Each number is 128 + 32 x the weight over its row's rms, rounded and kept within 0 to 255. Layers, rows and columns count from 0. Numbers have three digits each. The size before them is the row's rms in percent of the matrix's.

# layer 4 MLP up, 2304x576, rms 0.137, rows 793-933, columns 528-575
106:162171166167086126113131174226097160119073086118139116144138097175181140104107149131083118082158084141176105129157061126157153174137154102151129
105:093153104125125160140083172098119154154109123107168040124107170081089143162066131125168131092130082112090101115155152119142133137115186157128098
102:092125156132072139166110130172125104101174124159178121119133142091135112089113128125138161121152122159126133056138093111105091122090069115118127
109:080148149130110143145113072162163200110125167145116133140156149144145114123127128128064069094149096156159183105144133127143131114107123105105107
096:195107093131125087143104136154144185124079170135056091139146069161073205136148099188115112092079138143116088105128137159103051190137055172052144
113:169125134122062129184092160106121167115088144073142116179112103119157086087090094169137093098153129116123179156086151094148105142111161111102106
100:112171101183125137089120159116142148103192137134101095132175146103114191163170080135104120114102090083110167140101147101114148097096117078166140
099:101141120127120058143195178172094106144129183095118114164157111092112124100127071175148112130147093186109092137126178093143174100161126107128150
099:091144163067136136185160122093089134109094137103114069128148083175174127109180120116102133099130084135125072124102087104132121114196109121126131
095:142149136114118101181043084109127152141123122157098068157091139111125130123141044168173163155129126129103126132118093095131154135128084113150201
087:099139171159142099122131144169128106109130149134159065127102077126111129156098107129044116173094149089105105144123089130133122112141162171108200
094:073145168102152075181120151133146084145104143091151151110176088133133155126147099075136140101137112122161102174095167112122103064106127145162111
096:145130073088126165110079128085106066156157080157096138153070152120137203162111153097147113081156091127147137146165129120130154102139165096107115
107:105090131055157129113134132100110132158154166116114125209098131154127065157112095086194121095159139127100116149057097122168170118174128129183099
099:122172131135140079163110130133137142109117178156140115164151169123067169143092088130107137127107202130153091168180176146160161167112118167120143
095:168203140093010060100143209111164160109107142147131091101133133141145140116142165107079113156137109098091140191111089164144154123146108142081128
107:174097117189143085176108102112078122096140127103145101162145178130149104116152103159112140150086116102142105089093083177149148157102114167115108
098:141182125179169172102111120097191087165112163137079080146133141158107131119090172127092168115115129101136149091126115126090121138096147151080113
105:196124177110140102089124119078116139161116125167146035148169125160087097142203108117109134115174134128123193167153089175135121124145081175120140
100:136190143138142119128130109107154134172141112119175144098167117160149086118125121195142136100177126065137101067133125073165136159223167147096197
096:138123109072093186102154165129162138151103130106145170114086129120117147107170114145136145133119151124145131089105186105103134122169127120117137
085:126148144119120112109129148097109104086154115166122185136114061160119150120142158193158104115114142215103119133133131120128135130169127149170133
093:129157186089164126131164124116123172170124144119139173132086103077128121171106156124100123137142142121121122107094143132117132098131197142137117
093:103141166128141124081113146052095102146097074079102122160074048149108101058136120108115184124101110087171105185159120140144159112128130103078142
100:108142156121121110126166180162081108177103098108131132114106169144113071135069137101183151092147133089104141135169172101117106107090134107139153
102:129065130180148183078152109182122144135098124111082119129152154159132097115164092133161133190070145064096088110110146139114130140132145178206177
113:104106126113094120162066085113082126122172136113119109111132154198142130094152126092164090086197089169146146136094152171135091140118143119098178
110:106076155126186114136158177120081184171105164146138127102184134123131133109144149135144158140171131119091134132091081109182147153135142095103063
097:171128117112138176166163094142158220153158109086122126193150153137145108070193141124101141073132176176077110165175078177090176135127093101132102
085:160130109136101114087109184124120164085112128071159148123102139168167082127110081167110102097143075113118153153171134127138167161113136173107163
086:085114137150168144095159150146112151150159110136102151165101111125151127099114105150177070181119145080089127093110132092104103105167119114153097
095:095131121156129092087183187163103102113133139143133185074136111124083102138161154169193106102086175167144104129151185145054131195163158141115188
088:134135132124128099145105125091138156234132139117157111111107127165137143058040093133142100108077101105112140110101114167080141105100168182149157
095:123140160158122110130085148154143099211076146138124180114116114117111142157177078120096098156166141070153095121132116139101149119134130121080120
076:161128141137160126165127150104119074136134132070112081154151131104147161153060148119129107122121141169083086077137156113205166159123132132162149
111:119101116110104086149083128149123114145092122145170087128134130113092111145121106098192153113123121132155166150163127129148102113150095139120096
087:105114138177114101137156118161170116173139102115055122109069084102143108107181175154193167163217127116093151189161173151132107134151142135125144
100:129136095119173164165112156082140180138111167164126090190128127118122124144138126121112120040153113115116117138127135111135182085141089119163124
091:077127100071113089127138144126128119108128173113129109112149080144060103119121128102148079141111121119117115174164058090117129066171080125067077
099:121058162162135091081133166111129175126103121161136127149148157123149136133190187134111115113108113157135137128099126139134170133191205080114140
105:085090127135123127112122161074151097126202146152143090081074113089132094113104121107136137132177096125087094133096108183113109113131129161118122
097:179137183137072161154140074137114124146114118116123109157075115225131125183140124138121132147140079142063118089098110169125059100128199132112201
100:104179069145136121114185139105136146116206151073134172164162063167103158120139112113099115133094108093127124151114116123099183186187097109170134
119:074143089106096150153121157118069134153129136116124157111090096104175105128105134152142142117136196103179123121150107152088080148148214148158109
093:113153134133141119130115172155103156131133112167078100063099076107121134166101124039132114139093146138121158076096125129144164139099154148100063
105:066068101167154116191071095114168152180118149091123066154117171152150129126139081173139118148145116063132155107116056081134087162127126088141101
104:072150115179143103076125137095135135165057188175160173173154090155094119095154098133115076160126123159149084100175143109113079091132128141103182
094:137163100090081096164105133151134158178130102158092110077073118095125083119125039171174133142114132112174132196057160102079087168171170093160117
104:124135193064130147147121115123183096109177110147180110084100111081128120136116109212105164153161153124076130205125111190125130109119155148090118
114:143210160123140081128090139087168146148106119090116125136065114119145123121163147145115112144091098134077099104100162109074081119057100129078130
102:107101093111134137094152140102101164166154113190140109094159091102100150155122043194129132165138110121087119088144133161159080156157061113116140
108:082106074116089119173141133177118141127078143127087145118136070206060172099097111118132159133116112119128085154135086100139170111148168102119111
105:111098116121093141192130099159179101149120135137116138163113141102126146140106171125148047155136145099098195153158068123114114111145152131152167
095:132181109176168141137111168104148155151095107122146196114117064146166132105152149108095098084149137066107137154143179115134149138139123092125124
099:122111137133187113153107150139081109177070117124115118110131142037161176119132145101143127168114117112161118106097128160074176213129134163119100
091:081123081111143183164129141115098098191214095101113090131177095088161136114034153120114175112125099164057116127112128182036121117061098152135155
096:156109113099051121120138158140079149139109081191140156160103134093098115093135168162083121122104121088122083161116134118153121079140037121205099
104:114148118086078107145057128136101176121117096152130129207050146123170094163091158123142130165095139163115137149096198151077171154164120113179143
109:142137083102070129178097104165058114168107159093169110157084132142094127110151158140128084135169159132077063147092178104131155169106203135146122
094:147170116126094161104112166149177122165119148099113153123106085083115207147142148195115094121084188116123103114158149072101143137154076109088116
103:091127127107114163130114156141109096160139103079088160157110146140125186166101083105083127122144095123126165158062079184112092146225166166175201
105:132158068093167067111111174161187127191167154159214141139128042135150087084066109096116173094108136154157149127125132156131138171096121081150182
111:081127094123065147186048175127084093103120111099137068190140157147172130106115124060123129096104071142147124157102100155088161118149141156130118
101:186141115116131130123119101051125180193124128207078115134112162110110123133125156126110152098103054150141162111098107129109152154099108154097118
109:084120097084180163071175173181145121083166142178139127146130096107105106109131119102115152113074094157150138116136163172104126168162192138134124
104:155140159106147070096126209103090169054083126160139155163088134183097123162067100115108180170064145093166107117098142089176155229192135096148093
106:109127124125143092176104153145140159145157191080092131145146111087059130122128098119133117116093135116152127127186109100148170107083141083109133
100:167125116126114203140173175095133112154098103103158142151121071128101157129079089153115145150123153127135126203146097065112144150183101125117126
078:150149124179122149163062116063096152173135202128158162149095093139080148152144179152083091125095174130106098162069155089067168127115136148163129
109:146089108120123052140203175128106085150110125107094149080101153130114142139161131105113195152107137110162159178147087106156079121124152112098170
101:082089175149170167179048157120159101159067144138149137093102118133070126101083119121155068097163107132163199139140117101184176104074172095119152
100:131100102147104065209151163115142089118138086143152097128144104178164112118117179050106154123117130153129096062144072170135112170184110169135079
096:084125138133133193073166140135128150150150144122074101161037089126125122140124140163166123115168153188115083187100149135124106102127141083095178
099:121117212177123143075102111111148152083117106198135140145106151135137092128158220084156096139165123102118116095151155107109106144140146112125125
103:156128162151114161170043172174090139119152063125133086110111101147153117147095110096135118129123135087073149056150166078092089169049111128101097
098:100172182128131170097128129153197137169124134056137173124071101168197153167169102160108173155081142109129126116124152129106125133085132152122127
099:129105170177164106109167090123171115139165123185127130192125156102102158136181122121082055106176156207116096077134143174134074114153142134140134
096:159132111178124088085117169135062137165115115137134101181146094124114155093160040122158106116110186109111103081116159116171141134155166106159102
097:109162087095092116192155153132084131125110094088121107106129081060104146111140061127117119137051151198111128150111140082075136130150155154092178
106:166094132135125135116132133052131132155097144133130110169092019154174122173130127091191134135142095066146170141209113121102120109116173155111196
103:091136107141105139180146160148104127172083152227163152086143148099136153092111100145100100148112108126128141206123104142115150129149088125112167
103:114144087143149164158132132144101153172099127097086133132170119147121132121117164125137132136152165070107105148107167163089118106083046132142115
098:098149087158115145133129177216121168135118151143101153177203175087161147157110099130121136150101118114145124120095108130129142132163084081156100
107:042063163141101131124139114105109123153095134065165085116167152144102170118086161193093075132107162100110099144088131129141149145169123234094135
072:119190041164179097104112092058135159158170139122143059124159083104144089118127084155104093132106180099133065112086149144078150128127103098140107
101:034123099135107161133154114098140134082126133083095121127128126077065121084097107165117138124101101131137126121137068160079082157120143070116109
104:150114154076081136174079138145139134144085117141201181142083118133101111127119170185150138119162173120118131159138149050105106150147152126079130
105:110143165125153098122121157091088164114151096153124051122140139120147139094153173089156159129082139169088100101161167107128117135073143130153165
101:142141096086141146126099122092103178151162143113056072103140105082129158111127143155129115167139080169082167116146140104132153119140140084058149
105:111138229083125083110188134168101075120132125100118141107136155170191117102168181183102106180179188126131114103140121174178076158169131132121172
103:113141064126154088117130096093150139128146130116151154125067094120115158099101142083113111087125125141181137094056116230176099101127115192127070
077:099124075129179068144098123091158114130073170158160120133139135109126121114145174157095134100171163126126206164088154151087129114189139097127166
092:079108121168110090127146109116091108129107108123124163123134213157154130133099123110078109097056131131169049110104119114161177149096155119085159
091:131145055138202130135112079207131145191157113072093173182135108126078169142158118202155170109110162102082168132140071151143145100103179111145167
104:150113088136107137130125115148144094113098152124081090057187166094132148176142122152145172107099106143163164096137101138099175116063085087098115
092:153119128077156118104115155072169141094135083152081120191121222091130152149109103114138108153095116111155138141110032164132137148148169108145130
103:144098130133150109123092120151142132143130195118129173140134166107163111122108103159132087068083086100151186116136126122157162179163166119127193
106:073136134114150161123149113161126096147175111191115097104156086062165170075123180151151135136143183167158119079102057115151141075122083149162152
099:168153114131080096168173148136148152111061198111132125142140136159114106154102139213082087138125108119095123088142119084115123130140109101131107
105:158167159165145119148107130114072191119058167184122143147120151093149088079153132105069175123188103130154113159118187143073192097115118162160079
097:129093116136069111102136132084078088123134149132104157157150086133115151110131111064098157152189217072079167131052095093128078120140161147158218
089:118132144140092150129102117092104141191153126186086114093170096143132144207179151112106112160098150112157058107170155116148162124155114141106131
095:131067133123076064100119144133060097146092131131121103144106070202131147155069128126191174096171166147160215135087086178098080119110092114160153
093:117104125155154123174123145197127148161121118106085176166109094137154117124121130167093149181107145137126107120118133118108173072178118143131124
096:138063143146077139189100164139128149125049122161097143082153191111129127053094083109100218102153097088138130169141092215150081121108121077098184
097:088060049101112144182134133114107124076154122116113091064106141165146144132154140110156089085125117116106204133199132082102097101134144133049117
082:144102167148183132124096158129174128177112124093137111094126139075144077086126156133162152174163170059114102080067089102107109154118130117166143
106:094086125140164159132147159137070136127109165177147107149157172147123164132147136104139130062116067132114161107151146133122083192151111127098133
103:121149109147146151079146116121144107154122139126097139131133127120086133105124140133147109159137183117063135100132104173068143124107085123080110
099:180118169156065097053127155125099213178148169154067117137083091206122105096147122109116131106057118134108164123133171168149134094143110151051146
097:123214138119126088161063148086152177111109122134142117095089084169118109145115092114180116121187133111098176076082142116130132129149127183088046
071:144201096136111135122139172117163079137102088101136126076097083152081116098165132126092160144136118117105081178150103174125096112143160090139124
099:142138122151185171166156148051139040115160137116105122114122194122162167114142179132112113170182121114094131175134141143184160128147163122090155
100:121192122134084117097156117115119108101131130129132095117071095144128139097131108168139138127097175123126165209156128146111136158120156082151192
101:096124130194128007121132130129110146104113092101133129151224153171152082089112152098083116060074066069022091086132097049143093065083089138107109
114:045140074075150087148126156107146125105160132109099091154113144167118127116091100130119117064128123112130167090091074129087124122132163142082117
107:070169180085184145179069098155094158107145152118149120156131069188201129125089111157163138074142085138123171121106068144112105147142132178170092
103:060128146113074164127127121096128139118154077141163111193148170168081137171117074107147170105190142132087089108099138149116118094114135164106129
096:155147141145150137092137165080149158144113204156104140159131145146084190166148128077150100184164114099132183099136172109129133168177170155193163
102:125077121083146078149077116064172092163073142157115117123097150151120118059148137155136110117134093112110112140135135151139110140105098127140078
093:104084137185116178121124159170110131097124079148121098089136056136086109128192073107116147173141164143148129119098143193100107122107147155149135
103:073124149128158152108113149128112131107141155133187087111073074107127117144166165131113111088129141179146137173133200089061131123173123155134153
102:129138140123062077156129158103080052107082122123143072108085160080089108155096160094129125120082157139139146107106191144108135106081083202141170
108:088138117141144111175148126094134087097192099157160129149134179166161104167080118121136130090119192130118095096144087160087124227127092171103169
106:101118136111135058129133158068083240186090146084105113123172141122073133191186148167108100138135097149094140090085044135116120100151138081203130
102:133151122165151124153127125102109119119110115162125175149116081132159147098108110174104193094121120104104185125136118098115146159118164125089082
099:114120127141140113142161140123106181120115111114092122137211139134096150154093104072177163112112132140221038143105099142116149126152167119184132
100:161076107143124153138098150128146103109152109167074154102105050179099119070118149176134146165077135156095116122146175077131081169160130172089074
085:112115138147097117128107161165138121112070104109088158157129114157109144110127148120122099185133129108174134124090187083126131116099135107119080
104:104087103137135100181152136121094072127078115137093170194166118157115132136166125065157126085154067140105109122064123128187123121113085086126149
104:100111192093170123142076151114157107171076143142146101102100171165185128128132166188102185177104163131152142043088076102154188108169182132107147
103:111127081101145149097109168102091121104145136149111164119125171153164145152131117081178095122064168104166115072175161115175123082179124132105108
110:151162162129120205143155120111095136108080171148110193096132122111151116137136108088100178047110063113086141083137165173127092162127096161118106
111:133114119076198151136122112110126145142126163145099134114081071124144167146144139140157199079160106082116081138108112184089075195116078171078105
100:108079137121163156086189118148085155147113121195121133164139186148173173008141090105149152133078118139122091143120131176127145160157093178159183
106:175109133111103139162105184108093149123132101118165124176149104157157138085151152167124092132110105130086162122116106099137159129133072154111159
103:135136162169182150083153149136156148188061131149182085159109147119115149108112103169070237142141113107101113150101149105106109118189184107125156
101:105145131164139184174176126141132170104102118111111128149157135114113144086101068123140132105130130149125099119126122128111101044163159110148155
109:105098123131063155149135115147103167141168149166069137107081145120088129157112201092145181121146155145131140118143146113163138177177137112129103
111:146135181111125147128135177152101163165204160140183105127122128111105062160134074185123121116106128137189150083090196119138129147177207113156082
096:102172149164060138154125175143131092126150098077093127112140113074145120164136151209063133112140125073098082131145150133157068196103187070061132
# layer 4 MLP down (transposed), 2304x576, rms 0.134, rows 793-933, columns 528-575
109:073114132109074139108091154123106082149167129131130153115083116194171113143150089159113104057184141076138125123132072115121143138151179092197201
104:227078132205127128144165146135142170028125128130125137090186113093134176093084066182162146100069117123124142097034101124122111142122118126120102
101:139117141085158113120166121099116090100128111119117186131198105150125117224114129118172080118147205089121155195096084133135097173170153087163132
103:095131152164180115156145141089155101116109119146151122111181063147132149136084144118092132107079101074109077091150129173060173203149108152179182
097:090147157112103124057161155171162155082152196140129116112111124104113148166113150151109162125195090129176180127135124151150129108100109140109146
106:124118142112137118114126108112151133141115123126154165108130110208159148113140120159098097102144096077112069118102116194108122152164135175143152
094:111138171092156175124092127159177098170131138142143136135084138136091127074117114166189133134112141155157032099141147177166133150156132187100090
098:159105121109101140107144154119166138112123082146117139189124174133140089137161117066125186117148134121092179109116060111099034156122152089083051
100:138150127160101167118166162134099115095162124154063173103111107110121151099158136134115167113154164100127102149141157173109141133144140135110146
095:117127135134116141069145205112099155148137121143101082084107147109161113063154109125095121097118096118143146154097120115129076107152148135142166
092:116130097055123146073114150135076126090104159044069132118169078150150080120144101115142152107160105130182122109124093187140122154101115099163109
095:137144155150109150137121143113084139099147124128096143195114115136103152137099156132168097064074220073132081064132125132167173145129127152117067
099:128111159123122154122106155136154154105116151080058153155135103192114103150114112130093200139139097168083159201215164114109127149114114120150170
103:101072151118145137099110157134101148083117107112165187164122096090136070145117098130139113087141085142081146071102150117165136132118176100160105
087:157134099131138170174143144139124095100159101160121158086130117132096139143127156076140136110127066115123120122175172105153128102104114036123139
096:138114126151135225176178104083115160115192100079176119157138125132156115118118129092133144090132134132152111147200130104160170157104163083123112
111:183134111220156102192103121119118141084088077073114147139159109100126139125106119154133142157102195126125135133138142102112123093131122095130142
092:156153154132185124147158134107106136126154126123091128166093172139123104077136131087146123143139116106125137121148150118130022135158148156168150
100:121175130135128182097107152148089139114074075082111126124134138137129206098111141092122077137112143066113135076094158132146109174084062110076133
103:137102146172144142161133158063135126092127140137104179087109094131084169103121113119182146121137109090163146125151194126133132157101142112131116
097:117155134203124124141137125074121160145135135055102103178112155123113061102122152122118103117120143126152074156091129105093120124126105103206153
087:120130142138143088132104155087161126149130108078131115090187181132074173131108130106128121088110176040114101164155081150154083110101120077132133
090:095084110107147090174145171124132105148143167159126125123079106202066162097117077143163089136078123147173142135120148123136156202187080091142140
097:136129106070175128122106049156166109103109227170118114145097150190127137115131118166142111099146179141102131168156105129167198144168124117120150
099:107182133117064109148143143150147181103189144141071155144104149152123108140150120135140159111108154097154135124088136153126102068092122101121161
093:125198142167070112098087105140129119171175104120142140147030103115152075147204117104100153121076141108042167179098142169148112122081148106166136
114:200119152094088070166128142151105148155130113097178176137058105126091121129126130100091106185114153110164084153125091112142141139167107145157175
110:135130078071116133105160149154119171146085145107160084142136153106067153100149116099123089121107158161131117128126171152102083171114110176106123
095:132126127083168093125118101164158127124118132167087094056117160168131103148141141126145160136104171119125055127100139120121160144114162106076182
092:106124082146166124136134138112120120154138166145108125135149152186080141090129112107146131145128104080100090097032103133131078119077142150180099
090:155167140188118109133152164102130136126170132117152146140112141139101126146148168114140139134160170189149192145125118149064090053059146115137135
100:083044163161088108130169120193096065136142086103080148143086123140123143096144102150146142172180074093085135127116108140110135148145135085158160
091:111125165160129156076157128137159158111104122175105106111118150108160121131177112157115142144161181180097125124168140125195157192084043158136097
099:163170056102167134133152123138095119099162093094093120136157132123154182103139168110166154094127178193145129148116092225134090094132137109096125
089:077123114087104108154089140120144194133105048148103140109117126155179096142180060142163122114148143101091153145095126124103123115150165110094110
113:125149092141151156126156134165072094187081134042165141136190121151157121160178158120149139120160153142152091127109080096154130135114141151120140
093:154140160073142189073072129115112161100083151159114127096092166099134122132156107050066138171146100148115086127136130067185146144160129113123196
103:166139108097115109128098098122159078097148094105170092157074171127141128056199136083090151141158137089121150116159212150084144089100160169054157
095:168151137198160081120105148093146138143126112102130159111123155136185177047195172163086096174173108153112151091117169096145163167163154056165154
094:174155123162127161159089090132111118160137135131120109144129120143177098077139083106124138114154096150115118166120092126125136131048126110153144
100:152134110135094128129098191077112114109092160185122110134103172156113137178104078128135125136071110102133065149131115079140139121113135119161107
095:148131123159155086101152097168085091125138128142123144170192174142138133127092143170095105126127147155172159155109138140137122129106090173081079
097:141101149138140162142072117086178175106174167083079093087086139091109129143105109090167133133108132107096092134142200182156122167131182159149196
113:085129159121155156058176100151165127134087116127131129117064126083103181137091131137125069149130124137123129126173119058113112149173168126150161
085:129127169100073132150134091178140098186121105120130199136118114091099087090110079209129136097168100118088093108144078101111131092158110116166142
107:174121087123085134103127122123148097147147121084087167183149127163132174152120088161186107095105140127111148127174112121151163144164120107086101
100:100178133147171103126151098140137112042142146094157130115204044150137092167134041195177074129177125165158132137098103079132144174096182072207187
096:148090144086175108126143175113071158109134110186171056154125125181136156130108183083121084120128080131092076185189177117119101113170166140103105
107:095193085066130068072150120186112093109197191091170105225133153147101167137154127144128123113122105079140171166171090141064187131120082138107144
104:149126106143148166167146131089174127131184131069146079101131134121122116079094143117126148125108144118198031130073115114125097126091157113121072
094:094127146147127085125148120121135125140165111129113125113120180121108128082146188063132128121095108129145085157118220120125149098163146152112081
115:136132162093160131087168090172137079151112192165163146147092176126039139054105155121135144133094135128173144145117059125113106116131119054070106
100:132216171175158167100139133174157115165170208142114159051211118099120145149137096169123091130137119116192106133155129139121132060091158164167167
100:088128140082090127132178141156130125073073119181137124148128180126181151118153106128117078078122063104150165196079186142115112125089158126114193
102:179160123121182136082154142104112134116165157086128125162098080161163150143084115126119123117137101126130134114126085151204113100154076093138114
098:123122142051112186146124182173100121143141090170115183099182101137128120143160144171137112180128159120131124088119105130184159129144110155112109
100:126062090062125135137145171082122116074103178162103194148148148089179131180104196138167132172115117087124152124111115118167156052149157072131194
098:101100161154140079131156117107123154129166174121160105187190086138154095119112122115118074146114174097118101063141148131135074114111168114142112
101:133177094096161132200127110095123165137127152119131199150099125106138101156127141075128120160070121130136130154079016130083162101143158122158121
093:140109140143162153131096106151093137122146156158137112120088132128126082131126167145194098138114178143157123144117100064112178140174157148184106
106:078135141161134096160160074102103166129134155071109118161142206102183108111150127111115098092109098127153176088142195073111185163108110112174144
103:096119134131088065097180091085168112173185129129104137103153152132150137116168132111168116153125137098134150079163116114203163123135088123124125
106:174116119106157146164117138057120158101089048118080151107131108120115114147132113129108151052199141102142127154120113124166132166204098114185127
101:083194147137131102114093141125111116135075096213171125113113105111134089197091105161136168111142175091125179111135135074161149107123105132165133
108:077135160096179136152147074097160152115169167145093149123128120176124141128108087120156082128153093139100114096112145090081147052123132080111127
109:187100124082108103105138097116117148115119073152066149136123137114185126130126156139175132106158165123110152136155151102116137137082138127142205
110:149154158106177120104087145068116169127197143147081145152211197232097184106154082121124183139108146135099167140169147144124160167147119186049113
096:098110065143157126127085172124136123100137130094103100145156126130142135186142181124119132098096077165094100111099161169109168086104183122084098
095:142080164086141164051190160160158183046131110174096101156110168156162139131115163090136210142101114150118185102163122223222082138094077130123115
106:086127180085149170148066113128118156086113124072178160177132107115109063108115115178144178119123170087151156124128108140131147120095121171180125
101:099071104181102182156125097111155161159103115137149146094095159112158114109148053121087094128119101130124086134129155150111130135208123118120120
103:155149109105066156110164131104119130146102132142062142107183070204148134153081124164124111082148104132134059118150099133116145103185157145107234
092:123108076141145067162131153153145150146162140134150146138169099141113144071101105160104171154125147139124210070179177126111166123155094126089171
098:121103154140123120192180105161143115141137086078133142162102100119130108144132160106151108167107090112151079132155125072090133163151085121147175
098:094124088097114089120127108108082150134111041143105139203144141095067105066099183145149152140122100091074081132092141126162084168128149111156126
093:182111086116120132123120123144059093146169152115150099167134099115182170078146107092103110112127126142133151129175101166129092145129110156125175
103:137133190082094117089079093148084116127106134085127152171134098191126094179078139177119067170080188091151130115135188102135147162111105108057136
096:121068115103127125147157157049126140126155078100120066071093089094077126147144146015130128096120076173127142112130109129092123138150127166168091
099:146178142082144115138104133079102119160127161175127136139132145171068125093175149148136136113151184128149071106097198165140130138113073088165168
100:101186170109110093194160098159095132102111132089151166194145153080124075140106097093115113184170075168100161119107147095140129075122091122170081
102:128170144149179164069113157189147136130101141116071153164133151160122135122184182110166165129081106108124110074129134105063082075081125140138118
092:129089144140135136150136130168117150107141128081131131160099107108144155107128029128102116131096093127118078160194109129150123137156156109107156
094:121052151160137157083140102124135111158132132122158121153132171193079128104123199123128086128104117091123066143074140149205119116134085106054104
110:048126191103094112104141120143109168130115105044080077140154105094095180107096143146139129169126101068065197137088184095176120135141117143093111
085:147092151128127184150195124152129102130115151127173136137136139138145129175162218137099126083154140169102159081125089109174168154136115214128088
098:159124092181130136090112159168118067071124157121165126095145056162115119148121158132114108088110100175093174144135120098190118118147121160136124
108:102136173138131097157107141165155175167122132177055132102112121153151117133067184102124102113164103102143129102119086080123149043177164157081070
099:183147104131101117084145067107141128097109137128112132091160107139103163143096132159105153161140154083184138126142109098113113116138166144130126
096:118125099122086107117072151121159120036134095158135159130129133146137120161080103163141154123176116175122148146114119079163086172093100127175108
111:132118191080150084129162139109090166163099083093119130192128101114127108169118046157080134095187103084112089115108098135119144161100130131067105
098:126115129100078107087097115117137100104155137174085122092118115184122047122128125158126120155116127120167155118126098151154122153127108114156133
088:135084164133115152128180129125083171112159107076086124074129120186130124090129147097135154150107122102114086153143169067090135159117102110144154
095:178142108104159103110149125133127086094193142097134093094141078088086180114160150154072190091118172195175163109090135100159119183126099149167113
095:075170150142134135153159183129143109070148154172123131135114163121161040099185118123097106173115158133159150155084134130124118155149115108174092
102:148173159203144112101162100176156149157116134144137137145158173116141173147151164139138125136140137084090104077151119088134096099105166116108116
080:132105141117143235135114081086118106101157131120137093099113113109194066091158168138142136096143103132104089152119160105134149136144136111137137
104:094107133143135170132163133146099092115120100132140147162150104139080161146169088135125165098128164214108071111121159136151142100145130166133161
102:133107108114091099067116138108164149143141179175088063094176168138155098098151154106198103077125149091135140183093112150125105094102157131107123
099:149120102135195132112131105141116130115108106104104132165143127142123102152134184139109110128123155113133164166146166123144102149095130101083095
095:093153090086115102136136077139153070086114109175165175165071097165148203093099124147155125062108130147102167138157066087125101196158153120106117
084:148133120130114150135088132078125095128128105135140150129112123117171103136097151173133126105132117130112131176129110169121148164144105093114115
091:154129116102127085181174137125117099110110131094223134157166141088156142115093171105202082131183155121112158142143127084138133105150106176120166
097:138133101134125185130104117118121195146120124123146164106118131084169152116137100062066097194098062128125074124118107126097144109098137078093100
107:172145182131017048113101142154127121125075134162144107110126170109113119080213107132129157123137084136143115110158119104131147135129061091096191
100:157160096110102124105106138119127196116184096183149146133113168144124126172152140175129140131158150129134121065135167086167146152160104132115164
095:140153176164155102105105128128133196160125141094109182166173065125138185104117146211126086075105060102095108112052108129136146106158098089181124
090:083184115153046193102145106111162146075121135165159107131107132194147148104119122101138135163113145121159123180096134093142128102152146124171106
096:131124127161135109097061098108152137093131156118116133137104123131171126122093168166109105145081115158125145140148144184113121119126118090179110
098:136118133099034172127167140091154148121198116128167091158112156161126178151167107115127140098100135142183114152167089176155077070148129108147124
098:157107128121147168113124117125129172090104144076129067166134079114164155123066114168067119147180175145100132134115130215162071141057166119186159
092:104129180133107085108149120122160124147169101102129133125107150178131145081144147104040115138114171141104121098192159170119076102124074151092091
086:173064120092131122139121114147090188179160129137116130164100137099202082184094136116133138098148094172134161074127153084124156115111137157136126
096:136138163132073143099139150120070164126124166110134110172165063127125145153220038107161123103100132098182082112056063155119173102137088110159088
096:145112181152149101101140160153155137176120130109109129089135128123105088173073097136084182075108057161127145106105138140150125075128147143142135
103:148146110193093144077158031120146140130204108125194151122129133160149101065129105113100160103114076209144148092179163133117093194048125150095116
094:154108108117092188129093139088143110147149142183169093120105173100167145120116137135169143164095096101122072098151147124154120099142102097163110
108:082171138067155069119172149164164122118125110121158197108131128191126130071134173142117113133118182145162085168157129123141117161114075120166098
100:132098162112107150144144151176104077173131118087147099129101096077149118105074138118108152172133120117121131168128184150104094075077123123136135
094:177118112145147107131156115127129106155135048150122082068165162141132135105136121143118102112156117134172085058132136181114132126134116155113128
102:041114148084128163122093142120088109133170139145092092125109123108123128143145100090152171129082133161168161126114203088138143116124174133141123
100:145146060094148159084144060109139130107068097126100148142134135135135146171149104157142115037155113159149103149137146118129140178116117171103168
099:071129181168144131078190170148172148148145159124151130111127153104173157113087141144154089149086108072136107117180123153111133133142180110092140
096:140104115169124157144147135056118130128169130067098153100145210131109081128135118113079128184094092089121116117098091107167080139092124156106089
106:115100135150144096082104135074142138194108087147126180100118148112149183146115158168119112137158117073082104085185143125144146062122082116107138
107:177120151170132136139162110177078118122133147201116122126106125163047153144109150109178198113133138170117162143120125089193198103127161175052131
110:084086082115093098136137200164157123151151193094148156182142072142107103121138141102141091177092113122154156187126079155146146136128174131149106
095:200101121153086218165102097137050079057126125111133109154097158110130129147105083167079178181080090118093122172122114096125107117074143164116177
091:152105106119145144158136083178097089168094134069129171138107140158155120138132094140104129134115156172118136089157145118124183141132155133156128
090:139100123085130076199160121127161083114172128195103113133162117095131141164136177159119116093121125174185160064148095133114168129157160103151164
109:112097097128121129205134137149119108160127136154156117165115110142069158096115188095105163145116134170127103134119126175128139132074099116137152
104:108148123157115089154119148131195123160100164065126104126178133091097155162122156132139167121063123151109133077138143108124152152124193171180109
101:176199151094099106129104113115131138124048113079054122132117130145113077097125142087155199128116117145040099153115125098128102130126093100127107
116:152148173119101144102143149149179147124141104109101137104122133149099129148158160107158159121200137187134136113135081115110136100132140126143126
108:148104144115132151144093105098107168111132110086193114128101094096168113175100100075127134137118155175156171116179147140049077146106090127064099
100:157187129137131123158139134071159158130086155160180115116160206112109086166159150135115101124157122135122152174182151090139146131187111096182098
110:153160102190089107117173081176149126077153165148105132126114150035136147087113141137173121121074220079133081091123102174111142109146117085105130
101:083123181126124147170162134084122150141132170067092138111123141094150137107133144102188107131090144152145100089157129107104144130075113113134092
097:123083143129132091103165136104081151145078109203158141134147115151194113174124112169133120118104122103070136126091085132118131136123133071186168
109:140126106107131156094157089132128126120132103163157104094114109167115146185132136127130134083085107145110110135035129085112102126121158121119157
110:154082094091136091149153082157113130142187132143086152150126092133077162098136085150118062164144126126177105120117175092083125102118111115089095
095:098083092114149126186188095110127122147057160099145154143139141155114093117083085099150144158062108172185162131146151128122161092161057114173168